Part of a small language model's weights.
Architecture: normalized queries and keys, local attention windows, capped logits.
Each number is 128 + 32 x the weight over the matrix's rms, rounded and kept within 0 to 255. Layers, rows and columns count from 0.

# layer 3 MLP gate, 1536x768, rms 0.0214, rows 905-950, columns 240-287
[[ 81  31 118 210 135 149 125 156 135  71  66  91 147 191 149 101 165 109  71 191  83 143 145 124 110  86 131 226 102  99 134 157 113 120 139 158 172 130 189 192 198 117 120 125 120 129 193 166]
 [150 124 144  68  89 120 101 151 148 124 146 152 172 176 113 229  92  65 103 192 115 107  87 197  91 198 144 158  76 105 105 149 198  62 218 121 124 105 117 135 123 133  79 181  42  89 116 128]
 [ 62 136  76 112 121 106 186 140  96 156 136 166 103  99 149  85 156 159 180 149 203 102 176 125 135  86 221 171 133 107 139  95  96 139 169 117 102 102  87 161 156 183 122  91 161 126 123 110]
 [149  89 154 158 190 106 139 126 109 186 122 201 157 106 106 169  71 172 130  68 115 118 153 157 122  96  93 177 171  92 136 107 144  98 183 132 122 109 135 150 138 117 136 146 109 128 124  97]
 [136 132  88 151 128 123 132 134 153 130  89 150 163 122  47 102 122 114 131 165 183  72 144  92  77 133 142 137 125 158 115 167 137 179 159  65 128 136 184 121 126  75 110 151 134 103 130 145]
 [136  96 102 111 156 134 131 104 102 116 115 121 133 163 159 123 130  95  61 150  95 192 133 104 116 108 114 132 154 123 175 104 164  85 104 157 160 124 154 110 147 153 116  69  89 105 135  92]
 [101 121 121 125 101 181 153 137 112 140  76 120 142 127 119  70 113 186 148 144 176 134 116  97 135 113 164 158 136 121 167  67 102  73 101 123  95 225 138 158 140  87 146  94 112  77 116 143]
 [131 165 102 124 146 112 213 138  86 128 155 135 111 140 126 176 114 100 143 117 153 196 170 124  66 125 113 180 126 141 145 140 171 129 115 108 108  86 154 164 112 173 135 139 159 123 134 126]
 [154 117 193  96 119  80 141 149 116 100  88 106 143  88 115  91 102  99 121 106 144 139  86 166 106 149 133 104 154 127 103 140 118 124 123 111  77 110 172  89 180  71  85 128 147 105 108  54]
 [180 128  84 163 158 125  96 114 209 122 136 205 112 185 189 152 146 108 131 140 139 117 145  99 161 145 113 119  76 155 118  75 102 142 104 152 180  99 159 165 177  98  82 173  76 128 170 113]
 [ 53 110 207 143 191 124  99  54 166  78 116 102 129 149 124 141 151  55 125 197 152 138 117  64 141 114 104 113 127 148 157  89  59 150 104 108 152 171 114 167 169 158 177 152  97 131 130  96]
 [157 144 116  67 150 160 168 104 130 133 124  83 195 176 158 175 128 117 134 181 139 177 122 137  55 138  97 139  90  82  94 155 133 135  94 161 136 122 153 154 114 148 120 155 138  98 167 104]
 [134 153 183 182 147 138  88  94  52 131  88  59 169 195 129 166 141 114  81 186 176  75 116 155 136 144  99 167  74 139  99 137  87 101 116 122 108 131 114 154 168 110  73 170  98  94 125 125]
 [132 122 102 190  86 143 150 100 154 117  50 119 110 131 141 168 172 176 104 156 157 121 219 124 152 128 117 163 140 105 124 119 138 107 169 118  98 120 179 129 186 135 116 143 134 175 140 160]
 [109 151 133 137 125 129  81  90 123 135 149  64 147 133  54 119 109 186  75 143  99 131 118 110 133 113 157  82 127  63  60  94 112 107 151 116  85 140 141  95  95 124 126 117  91 123 182 170]
 [146 118  73  89 122 102 119 110  85 106  85 156 128 100 169 134 170 160 133  98 110 131 127 117 117 116  93 113 146 142 189 156 176 131 118 103 131 119  90 137  94 144 172 115 114 124 129 159]
 [115 145  83 127 112 164 117 113 136 148 129 161 112 196 115 147 179 108 140 165 117 163 161 145 113  95  59 107  52 128  84 121 167 145 129  99 100  91 133 121 100  93  83 171 103 133 160 123]
 [142 177 123 120 155 172 160 118 166 131 126 153 184  68 141 130 179  84 113  96 126 120  99 141 145 162 178 152 120 186 121 128 165 106 132  95 102 201 166 143 122 119 107 147 112 156 135 104]
 [165 122 139 113 167 162 136  83 131 162 105  96  82 117 128 149  79 111 162 152 131 118 152 154 134 124 111 153 135 141 123 178 102 112 113 134 113 177 129 133  94 141 120 200 102 118 178 181]
 [128 134 150 157  93 139  74 177 149 141  99  94 139 148 158 138 135 106 172 209 147 118 156 131 120 137 144 152 153 124 155 103 114  80 132 136 118  74 124 189 101 149 127 132 108  77 173  92]
 [104 107 129 140 112 169 110 103 134 124 119 126 110  81 117 210 149 112 110  74 137 185 124 108 138  66  86 168 168  89  83 148  87 124  87  82 194 112 165 195 200 135  73  98  95  82  71 122]
 [156  86 109 130 129 144  97  88 163 166 160  66 148 166 126 137 125 123 107 180 155 137 153 159 137 115 194 117 143 105  74  59 103 128 165 149 178 149  91 170 115 158 105  85 101 104 191  67]
 [132 152 114  98 122 129  86 120 176 132 151 155 124 113 168 134 170 105 134 151 106 146 127  87 112 114 143 122 114 182  79 150 140  75 123 132 159 115 203 133 178 110  97  80 108  77  44  61]
 [134 133 122  98 133  72 113 148 142 169 121 136  86 123 146 141 120 131 129 140 152 139  97 123  72  87  88 114  66 145  98 198 102 133 173 122  98 118 117  74  91 107 105 103 180 110 166 112]
 [ 87 133 157 138 162 188 152 122 100 136 139 121 181  93 161 136 137 104  90 115 148  94 123 108 145 128 114 121  70 119 150 197 139 106 147 126 107 109  94 142  78 104 100  94 167 116 164  85]
 [131 154  68 124 132 140 169 118 132  95 134 118 158 152 145 158 173 124 109 135 121 136 140 147 112 105 100 158 103 132 122 131 115 179  89 118 115 137  81 155 116 115 120 128  92 170 120  93]
 [ 84 147 144 135 126 152 144 146 154 121 141 118 126 154 165 112 131 150 182 121 130 115 131  70 145 113 156 124 132 151 105 139 118 125 121 131 154  80  96 169 117 103  99 149 107 186 155 162]
 [114  91 155 113 130 146  95 144 171 109 102 128 115 159 140 165 128  90 130 193 152 111 186  41 133 199 161  92 177  72 130 127  85 116 114 109 150 147 116 102  58 124 190 156 149 135 179 169]
 [154 102 152 119 120 153 146  69 135 114  97 175 149 144 134 118 127 154  74 167 156 155 137  80 221 191 146 113 162 114 145 102 150 140 133  97 129 154 140 157 131  97 119  77 110 125 160 127]
 [143 138 124 149 131  73 114 123 129 143  81 147 137 130 159 118 145 165  93 183 142 197 112 125 122 103 165 144 133 141 135 166 141 126 183 195 100  96 104 143 105 144  98 142 101 180  83 174]
 [ 89 125 124 175  89 174  81 104 187 116 164 255 134 131 137 103  66 108 110 121 104 116 118 110 131 154 112 139 148 127 182 140 119 161 140 130 158 161 145 162 174 196  80 108 140 141 222 115]
 [ 98 142 153 125  99 120  86 132 169 131  90  93 157  96 126 146 140 146 127 110 121 148 136  86 201 145 170 133 125 105 103 154  79 165 107 120 185 119 166 112 141 152 151 120  99 112 119 156]
 [ 78  82  71 141 185 122 110 127 161  92 140 110 179 106 101 116 132  95 161 164 129 124 106 116  92 179 148 151  97  80  29 175  92 103 141 175 119 158  71 150 160 147 141 117 107 137 149 138]
 [135 123 112 162  88 181  88 120 142 124 143 114  93  68 150 130 147 185 112 193  93  77 170  71 127 134 163 120 116 114 127  92 119 160 170 185 117 195 141 187 127 158 112  92 135 127 185 137]
 [ 78 155  84  92 169 138 147 133 145 164 143 156 147 137  78 112 150 167 127 174 149 120  95  72 203 104 114 132 159 148 125 102 135 147 170 171  83 118 152 135 118 129  87 139  78 152 181 119]
 [ 92 175 153  83 126 102 133 106 121 164 107  98 146  93 162 104 111 125  98 113 135 147 104 143 143  90 129 122 145 120 117 148 175 107 117  96 107 106  85 104 139 112 175 171 125 131 128 118]
 [160 167 182 121 163 102  86  57 120 153 135 143  88 157 113  93 139 170 122 208 113 125 119  94  81 116 161 130 122 147 140 160 173 135 129 170  81 181 102 150 162 109  99 110  97 151  67 140]
 [162 147 114  85  98 116 131 106 100 173  88 117 154 149 132 164 183 132 120 167 110  75 196 159  98 127  81  90 116 109 130  79 121 115 151 163  93  71  71  76 100  65 175 136  87 139 135 131]
 [179 131 156  96 114  90  94 140 131 115 106 132 125 125 133 164 127 108  98 117 134 144 111 132 150 104  93 162  88 131 179 103  76  99 123 127 229 109 121 117 141 124 138  91 179  62 125 129]
 [162 161 138 130 116  81 137  95 114 103 162 159 111 161 164 126 136 160 120 118  93 203 111 107 114  90 140 148 115 152 173 168 103 127 144 137 111 105 107 188 149 146 152 117 106  76 139 198]
 [139 163 135  72 110 150  80 117  92  88 102 154 158 153 123 135 145  54 140 141  56 143  73 139 151 112 123 147 102  76  66 139 138 146 153 151 149 149 109 124 137  92 151 152 167 166 171 169]
 [114  81  92 119 132 122  78 121 187 122 115 129 170  78 146  92 170 188 183 101  92 160 121 133 138 125 160  94 133 158 197  86 144 134 120  49 172  97 132 156  55 135 143  78 102 154 151 143]
 [134 182 129 146 112 101  83 141 128 181 138 134 138 141 185 143 135  76 127 141  96 111 120 141 139 144  96  85 129 116 131 111 125 119 130 134 190  95 146 143  97  94 127  97 108 184 126 159]
 [107 143 127 111 152 139 124 172 120 102 146 119 146 125 157  92 179 117 133  88 125 113 106 184 142 117 156 147 158 145 156 163 136 112  76 104 146 129 153 171 124 146 145 132 119 141  81 130]
 [175 137 113 162 165 104  90 160 128 165 135 184 163 123 108 103 132 169 142  57 110 155 154 134 155 128 161 178  96 133 118 125 139 128 144 123 127 101  74 161 177 162 123 104 131 138 158  83]
 [104 134 186 153  96  90 114 107 126 134  99 121 121 160 133  92 106 120 112 151 163 116 178 122 165  94 100  90 109 170 179 170 123 106 170 163  35 154 139  99 160 135  59 115 176 126  65  90]]
# layer 3 MLP up, 1536x768, rms 0.0205, rows 905-950, columns 240-287
[[ 62  78 187 103 105  64 167 159 148  80 166 178 124 155  94 118 128 139 141 137 172 164 138 115 108 143 110  85 173 154 156 148 159 141 147 147 143 101  84 141  85 111 131 121 145   7 164 124]
 [157 144 144 157  97 124 105 131 145 169 140 121  99 155  89 119 151 115 155  97 151 117 109 158 108 123 172 103  82 152 189 147 116 104  93 127 108 115 160 107 119 176 132  96  91  97 142  91]
 [172  56 145 127 140 199 111 112 114  51 156  78 155 170 126 136 168 148 125 143  73 177  94 172 121 142 162 126 107  95 119 130 168 127 164 131  78 111  35 125 205 100 138  81 132 175 120 196]
 [103  56 144 123 116  97 116  70 110 160 145 146 108  85 165 107 136 194 167  69 192 165 121 154 162 126 153 122 148 141 187 103 173 150  78 164 142 137 151 104 114 149 157 155  72 107  76  84]
 [111  98 144 120 124 196 147 168 100 110 204 163 124  89 110 116 137  98 111 135 141 132  92  90 123 101 126 148  71 142 116 124  99 175 119 140  90 150  86  88 100 173 182 122 153 124 114 178]
 [136 124  66 139 112 145 138 126 115 135 151  73 146 133 141 131 117 100 128 166 128  91 118 107 104  84 142 101 144 125 118 138 135 138  90 176 104 137 142  91  98 127 105 145  83 198 156 160]
 [111 119 175 165 103 130 135 140 138 158 131 165 102 131 151 164 153 204 202 111 151 133 139  71 109 141 164 111 117 194  79 150  87 111 157 120  71 132  43 122 166  94 145 133 168  86 104 121]
 [124 144 120 145 187 113 162 119 198 148 118 157 135 136 104 139 109 112  66 202 145 118 156 159 130 156 125 108 135  85  82 161 133 135  84 137 136 108 213 112  85 116 144 160 108 132  92 140]
 [118 114 120  58 151 145 177  84 134 156 158 164 133 158  82 115 134 122 122  84  83 163  63 193  86 140 190 118 138 158 168  93 137 170 137  79 129 137 122 165 125 167 141 182 178 250  87 183]
 [106 148 136 113 136 105 101 184 141 106  82  95 125 152 135 135  63 102  99 143 140 134 169  61 138 171 131  62 187 120  92 104 163 138  68 104 115 109 133 130 108 135 188 147 166 143 102  74]
 [166 176 186 113  98 100 152 101 120 111 100 173 118  71 127 110 130 135 122 122 126 169 140 187 119  98 115  35 101 109 144 150 149 128 140 123  81 145 122  58 159 114 160 211 113 105 124  67]
 [131 136  94 108 111 133 152 157 105 134 105 120 123 127 111 149  85 105 129 212  94 148 139 139  99 111  95 144 137 119 131 175 109 115  94 176 125 107 142 103 111 110 114 179  92  87 150 113]
 [176 118 195 154  78 165 129 159 131  99 112 165 109 125 154 121 119 144  70  82 129 105 123 138 154 136 136  96 174 128 151 120 152 143  41 144 154 155 128 193 138 138 168 191  96  62  90 184]
 [151 131 145 126 103 141  93  85 118 128  92 141 108  90 134 136 146 143  99 128 112 109 140  59 113 130  84 132 105 143  99 144  76 182 206 144  82 105 117  84 130 101 108  87 106 164 150 162]
 [103 134 115 140  68 146  81 114  94 112 136 137 175  98 167 145  95 103 106 180 155 148 168 181 126 145 159 146 110  88 135 169 152  77  92 141 181  97 161 154 180 127 124 131 114 153 175 135]
 [139 129 148 109 117  53 113 102 142 122 157  96 149 152  92 150 148 130 126 142 155 114 134 165 182 135  88 105 178 124 104  75  93 207 158 170 186 139 100 140 193 128 141 115 161  92  68  99]
 [142  98  51 118 114 130 151 165 151 127 119 118 155 179 123 107 142  83  99 109 106 122 171  75 113 129 175  98  97 136 148  82 125 124 159 149 141 119 133 158 149 119 197 133  90  87 129 128]
 [170 192 174 158 133 169 102 126 110 125 161 144 129 153 129  83 114  77  99 170  99 137 101 144  98 159 133 110 175  95  85 102 108 101 137  79 127 100 162 144  89 178 151 107 123 104 151 123]
 [150 143 151  83 136 139 149 134 126 128 115 136 102 135 103  74 123 149  48 122  66 106 129 130  55 172  63 116 146 102 135 104 147 129 146 121 210 149 175 123  62 168 159 131 125  94 156 133]
 [ 95  99 116 154  91  95 105 167  76 135 162  95 108 100  93 139 140 135 136 161  89 136 210 169  93 139 134 120 158 120 124 150 192 195 112 130 115  50 108  96 128  96  56 114 118 126 134 204]
 [ 59 102  94 146  86 107 124  92  91 101 105  77 132 167  83 109  99 153 191 167 136  70  98 144 121 142 166 110 119  90 169 138 154 197 170 143  99 118  71 144 100 132 137 140 101 146 171 152]
 [163 168 137 155 169 176  79 108 136 123 150  96 143 116 113  85 155 118 129 184 132 100 112 136 136 113 152 153 193 134  79 113 140  98 129 161 209  59 161 215 140 123 138 145 132 172 143 108]
 [124 125 108 129 151 111 106 134 167 125 112 145 147 125 123 192  91 114 154 133  90  96 113  63  97 131 152 130  73 189 116 129 147 156 143 149  83  97 134 100 189  97 150 115 157 137 145  91]
 [158 103 162 146 123 102 143 121 185 161 120 123  80 100 119 114 114 120  86 135 100 134 130  85 107 152 129 167 138 159 111 159  93 130  89 160 102 185 132 117 145 140 155 111 103 110 156 165]
 [145 117  95 114 108 147 137 134 102 168 131 153 124 131 121  88 112 177  70  86 209  63 101 151  71 158 161  71  80 141 138 113 111  97 150 108 131 170 173 111 119 188 172  85  77 133 174  97]
 [118 116 152 131 108 158 117 150  95 123 139 151 114  77 135 122 114  99 154  70 153  96 153 111  53 102 105 128 174 142  91 117 148 144 149 102 168  97 145 145  93 162 136  83 174 144 113 120]
 [130 124 127 153 141 166 134 155 134 153 122 113 156 147 139  44 168 124 108 165  79 123 126 200  99  82 136 142 123 109 104  90 144 149  89 245 140 139  73 180 142 147 109 144 150 138 117 165]
 [126 183 181 120 128 153  89 107  92  85 139 167 131 121  64 151 157 122 111 147 185 115  91 161 135 101 152 152 134 144 124 215  91 148  69  87 111 152 147 123 145 105 120 142 132 164 137 142]
 [ 73  76 102 123 151 137  42 179 148  92 113 151 139 166  98 181 175  93  95  75 100 180 110 161 137  74 134 133 150 194 148 154 112 120 109 110 140 145  65 142 146 114 144 146 115 120  77 151]
 [120 148 156 127  96 115 146 150 145 117 162 121 153 136  81 145 132 124 105 115 128 197 163 100 164 174 152  71 162 168 181  99 105 130 148 150  83 110  84 130 120  94 142 166 190  96 158  89]
 [114  56  85 150  98 140 170 141 108 128 191 166  86 177 109 111 137 186  82 141  93 114 104 114  97  88  89 128 161 109 147 146 143 127 129  95 173 181 125 143 117 149 142 106 187 100 148 147]
 [126 124  78 131 100 150 163  99 167 116 100  92 147  99  91 132  87 138 101 149 145 141 156 147 143 139 171  56 155 144  64 106 155  93 163 141  83 104 120 133  99 143 154 152 144 145 167 129]
 [141 139  83 159 160 174 164  87 143 110 126 138 136 121 186 146 147 152 138 167 118  82 100  72 124  67 187 153 159 128 110 126 153 162 106 151 163 143 168 104 135 117  88  25 112 113 152 131]
 [ 69 106  77 149 111 146  98  93 123  92  77 159 101 124 123 122 132 165 117  91 138 124  66 124  87  34 109 126 119 143 167 155 101 173 141 118 131 102 162 148  91  74 181 142 123 116 122  68]
 [102 115 114  91 144 117 127 134 108 110 114 192 156 102  81 123  83 182 142 171 143 101 105  88 160 130 155 164 138 130  88 122  93 114 147 128 164 137  98  90 143  98  97 128 131 129  53 140]
 [135  81 138 124 165 158 170 150  69 104 152 134 105 156 130 180 132 131 113 176 116  92 121 118 160 129 100 164 137 142 179  99  88  71  98 218 162 219 115 132 161 171 113  84 101 125  84  86]
 [147  97 100 111 166 146 172 144 164 169 109 159 110 170 115 157 156 118 139 134 101 134 178 133 127 118 113  65 129 126  64 123 165  83 154  93 146 140 197 134 130 156 109 173 178  95 156 141]
 [187 112 109  83 106 110 120 162 174 168 139  84 130 175 154 147  85  85 215 123 100 135  94 177  39 143 118 169 189 168 166  49 126 107 135  64 105 173  94  95 133  81 103  93 178  42 149 138]
 [179 128 148 150 185 135 120 121 142 133 171 133 122 101 130 116 157 163 125 135 133  91  71 164 189 118 140 114 177 172 132 116  94  89 147 108 187 114 114  55 125  98 158  95 157 131 104 149]
 [184 163 117 173 119  96  93  94 120  66 119 120 145 153  54 121 186 180 128 151 168 161 164 123 139 117  34 175  89  57  99 118 126 142 150 109 115 176  88  87 101 204  70 127 118 143  48 146]
 [205 116  89 115 122 143 108 169 186 117 147 120 141 114 111 111 153 147 129 104 108 147  83 156 126 142 144 170 151 153  98 103  94 128  92  73 110  92 198 114 113  96 142 135 194 135 181 103]
 [122 132 131 137 129 189 139 101 123 130 167 170 185 178 102  72 124 140 139 127 153 129 126 126 111  79 122 112  80 151  78 137  75 113  76  76 170 111 131 157 118 125 130  76 133 152 146 143]
 [200 155 120 130 120 121 103 144 160  78  82 152 166 168 170 137 137 108 133 151 177 131 139 178 116 168 105 124 115 105 139  59  87 152 148  63 115 157 138  98 111 114  88 155 114 155 124 105]
 [ 87 123  88 127  87 173 135 143 102 136 131 145 141 132  92  79  91  76 109 136 130 105 143 163 193 114  82 140  79 118 176 155 138 124 112 113 145 142 152 119 158 132 145 153  88 126 129 163]
 [123 145 150 116 186 125 102 116 107 122 121 136 162 105 116 132 140 153 146  98 106 196 103 185 132 119 106 160 177 166 127  98 157 101 164 146 130 110 139 164  98 100 135 122 138  64  85 139]
 [194 114 102 104 152 122  94 109 127 104 134 133 161 136 120 135 120 159 165 116 153 111 102  56 161 102 115 138 122 103 140 161 107 119 159  98 153 160  86 134 110 142 161 112 119  49 153 147]]
# layer 3 MLP down (transposed), 1536x768, rms 0.0171, rows 905-950, columns 240-287
[[135 136 208 193 123 130  55 143 242  99 147 129 163 118  84  83 127 212 178 140 116  83 136 126  75 163 198 167 101 112 138 126 138  67 167 106 115 155  90 138 128 109 111  64  96  79 141 119]
 [ 97 154 109 134 120 129 134  89 115 153 115 118 123  96 155 137 131 117 106  79 110 148 101 151 190 134 121 132 112 128 187 182 120 150 122 130  84  71 116 117 166 130 152 104 102 121 105 123]
 [149 135 155  79  99 228  94  87 145 117 148 127  73  75  90 113 194 146  86 112 202 126 151 130 122 106 104 145 113 126 127 150 107 149  97 157 172 140 115 142 178  72 104 139 179 110  94 126]
 [136 139  94 103 168 139  96 163 160 127 142 118 178 144 171 221 141 143 113 120 123  90  89 157 134 144 148 130 138 128 135 118 161  97 189 115 107 113  38 116  85 123 107 155 134 129 139 137]
 [127 135  96 179 128 150 165 112 140 149  99 112 178 143 167 172 134  92 104 157 167 106 142  52 152 125 179 136 125 109  65 122 118 105 133 176  94 225 106 186 150  98 112 118  87 140  77 194]
 [ 77 161 144 174 131 113 160 148 140 116 166  60 150  90 155 122 115 140 143  66 143 105  86 115 158 123 133 108 124 128  86 114 114 144 133  99 120 189 130 113 118 128 160 148 172 162  69 154]
 [144 163 139 141 135 220 105 123  30 130 139 106 133 124 147 213 179 135  91 114 162 112 118  93 127 132 106 114 180 110 147 106 138 105 110  81  86 132 152  78 201 114 118 171 115 164 140 104]
 [103 112 121  78 125 163 106 129 113 111 151 108 187  82 128  81 165 181 156  72 110 137 113  94 150 112 164 173 149 115 142 121 144  98 173 172 142 128 115 138 159 152  87 104 117 126 111  97]
 [ 80 154  80 181 137 193 183 133 172 167 131 165 139 137 153 121 129 143 131 110 124 133 102  58 116 183 166 122 124 135 142 119 105 143  53 132 182 158  91 146 134 171 121 145 109 172 193 154]
 [120 146 103 137 100 162 146 118 135  79 163 105  95 128 143 180 189 141 159 172 152 130 198 134  98  83  89 158 140 115 136 167  85 118 103 169 132 168 110 133 177 147 111  69 183  62  97 134]
 [ 89 128 107 154 179 126  54 152 159 115  99  95 130  85 103 133 132 136 111 119  91 154 121  54 175 146 116 117  87 102 155 170 168  99 123 104 153 138 110 140 120 122 140 144 122 181 203 141]
 [ 93 137 122 193 126 111 125 171 149 135 115 109 125 126 111  95 158 127 149 160 101 140  98  91 159  98 102 103 153 179 122  74 147  87 133 126 103 156 127 111 103 145 161 145 112 154 116 107]
 [121 102  79 127 146 132 145 168 149 114 118 101  86 175 112 137  66  93 143 113 134 175 106 158 119 109 155 110 130 169 129 179 117  92 122 122 121 171 124 151 111 140 147  92  93 118 107 138]
 [123 140 156 135 122 135 165 133 128 177 156 197 160 110  97 108 125 125  93 164 168 143  59 164 121 117 134  94 107 104 174 126 155 228 116 104 136 122 117 145 130 128 165 138 100  68 162 174]
 [ 85  61 104 182 139 103 143 100 192 146 147 143 132 132  94 126 108 180 168 101 137 103 140  99 160 152 119  68 105  91 126 103  89 208 134  83 150 127 118 129 104 161 118 124 152 138 181 113]
 [107 124 100 113 168 105 161 142 176 119 129 107 148 133 172 136 151 197 162  83 118 142 154  98  82  74  74 168 138 158 129  88 103  86 101  76  88 116 156 118 195  86 196 107  83 133 195 138]
 [125 118 103 138 103 151 118 110 114 107 138 104 140 136 143 148 108 140  69 163 113 145 158  91  91 155 106 194 123  77 176 132 113 151 125 164 128 127  91  92 164  92 152 113 139 160 121 136]
 [120 131 134 152 134 100 139 125 138 159 111  90  83 104 107 151 169 141 176 125 103 115 126 113 144 129 143 148  67 119 153 119 136  67  95 149 142 160  58 107 115 166 141 157 123 135 130  81]
 [105 168 115 190 124  95 135 117 146 108 125 194 176 149 132 129 126  93 126 175 113 155 128 101 106 122 157 128 140  70 150 140 150 171 169 179  74 155  99 114  86 161 118 133 167  92 120 137]
 [161  87 123  95 105 142 131 123  84  74 161 148 183  93  75 168 134 136 166 107 213 136 134 133  57 151  86 155 116 109 138  98 166  30 155 136 121 144 135 145 184 102 125  85 134 127 148 107]
 [109 124 127 161  72 139 158 145 148 158 163 131 107 108 108 178 145 142 136 137 149 109 155 130 157 151 134 151  85 108 151 165 136 121 139 143 162  73 152 139 191 142  90  78 108  81 135 125]
 [135 167 136 117 136 138 129 116 189 170 106 133 174 121 159  75 114 167  86 146 122 140 129 180 114 124 126 156 118 150  82  99 102 143 127 185 117 105 134 141 126 142 176 121  94 149 137 136]
 [155 164 157  86 140 113 146 146  81 181  85 133 128  75  79 120 117 162  77 110 117 112 144 111 145 123 117 138 126 127  89 145 216 147  86 154 156 157 132 131 102 107 110 146 123 118 140 169]
 [ 85 103  77 138 102  50 112  47  77  98 134 116 192 167 128 104 151  71 120 153 151 123 122  99 150 106  76 137 110 136 155 130 112 115 161 107 153 122 149 109 201 184  83 160 148  77 141  81]
 [169 160 203 140 110 133 157 155 125  93 112  99 113 107 145 122 132 104 171 115 109 112 100  88 106  73 118 194 149 187  98 163 109 149 117 180 110  99  97 141 134 118 131 126 186 167 144 104]
 [110  84 149 137 160  96 109 120 108 114 116 125  78 103 158 122 121 180 124 108 128  60 100 118 148 151 135 102  67 138  98 110 142 121 105 125 159 103 109 122 135 142 133 157  76 107 184 108]
 [160 134 116 110 153 118  82 137 112 121 138  96 153 142 138 136 193 122 136 149 165 147 145 113 131 122 115 120  88 177 151 153  64 191  90  80 127 192  93 103 154 100 184 147 110 172  96 143]
 [160 118 139 127  63 172 114 196 115 125 147 119  57 184 122 154  88 145 133 139 124 131 190 137 133  76  72 146 221 100 149  76  67 113 133 148 140 152 116 114 133 112 209 129 127 101  97 167]
 [ 75 119 124 169 197 120 159 196 122  94 114 108  65 182 128 110  68  74 107 117 121 182 106 142  67 114 127 112 133 156  97 156 154  71 146 137 108 124 144 126 142  61 112 155 163 130  86  68]
 [138 149 133 106 152 107  84 101 104 106  74 137 131 120  77 116  90 155  58  88 123 110 157 150  98  46 150 170 111 119  81 115 129 223 101  83 104 152 112 177  91 145 169 126 113 151  79  97]
 [150 107 141 102 142 129 120  91  94 106 129 168  97 112 138 119  92 136 212 167 143 163 121 162 180 137 125 122 164 126 165 142 117 172 102 172 155 113 132 157 174 129 125 181 161 196 134 136]
 [110 147 123  93  94 114 114 172 155 158 115 109 118 109 156 147 222 192 117 112 135 148  92 152 137 136  90 180  69  80 113 200 147 178 117 137 125 123 164 140 150  88 157 119 157 118 147 118]
 [ 88 103 107 164 147 114 147 153 126  95 135 102 125 104 102 134 133 110 114 115 157 140 166 148  48 128 106 161 158  95 108  86 107 124  91 163 126 148 101 185 105 152 150 176  87 103 138  76]
 [ 56 110 181 119  54 168 153 161 126  95 130 137 164 134 139 142 163 152 175  99 152  92  36 137 156  92  85 134 143 116 163  98 194 137 124 140 143 141  53 195 101 137 131 174 192 127 172  83]
 [150  98 165 155 104 149 139 104 143 150 148 119  94  48 157 117 110 168 148 114 105 184  97 141 204 139 129  52 122 120 139 110 131 109 173 140 128 117 141 164 110 208  98  49 106 142 136 112]
 [146  81 167 136 156  73  76 115 160 106 101 142 188 114 175 188 104 154  98 161  91 150 104 159 118 119 141  94 171 133 142 163 157  90 122  96 145  84  78 113  91 167 164 112 144 135  84 127]
 [ 82 121  85 101 190 159 135  80 184 150 141  90  42 156 182  97  77  87  65 148  99 124 149  75 109 134 106 107 142 140 141 109 192 105 117  79 100 158 127 192 151 138 153 100 136 148 102 119]
 [214 139  78  90 100 117 155 133 110  95 111  91 165  91 146  63 185 132 110  83  77 108 170 172 151 124  83 130 107 119 135 111 125 112 164 121 120 111  81  83 188 142 155 179 151 102 109 105]
 [ 90 165 141 158 162 125 170 136 110 144 115 114 142 111  92  93 127 115 102 144 130 119 103 165 158 150 148  71 161 123  89 155 156 188 124 164  52  98 133 126 111 158 116 123  45 183 175 121]
 [183  98 135 208 136  97 117 139 154 128 118  77 141 141 136 125  88 198 178 105 151 100 117 207 107 133 193 156 141 192 146 119 114 166 103 123 183 193 192  94 106 118 141 153 134 145  41  65]
 [173 124 137 217  99 108  67  85  98  98 127  79 123 157 126 153 133 137 119 115 173 119 176 156 121 170 170 131  96 137 176 164 103 123 144  89 163 157 183  78 119 180 180  89  76 130  88 134]
 [138 115 154 143 155 131 141 143 109 163 159  90 147 112 122 115 116 146 115 124 180 184  56 186 187 174 133 126 147 146 111  69  95 184  91 124 142 136 131 143 145  97  87 120 138 152 224 183]
 [ 89 118 101 121 190 158 163 155 150  75 120  93 154  94 119  76 162 128 138 159 114 102 104  95 164 124 142 106 185 108 102 128 163 101 138 114 180 176 200 177 167 160 167 140 123 112 109 120]
 [135 127 108 147 155  99 215 108  87 112 143 172 116  51  68 212  96 166 109 142 143 188 120 102 202 114 164  99 103  97 104 113 155 139 122 185 104 153 122 193  82 149 134  70 115 147 156 120]
 [120 112 123  98 135 121 143 145 165 104 161 138 118 169 121 138  75 135 128 167 172  90 174 122 100 163 128 145 142 151  79 127 106  88  77 151 152 133 176 130 152 180  75 134 114 192 177  79]
 [107 112 105 119  97  80 133 182 108 101 147 145 153 153 187 100 125 139 190 167 165 124 158 121 112 135 117 146 157 128 177 163  97 135 139  71 141 155  95 110 137 135 117 148 140  69 155 146]]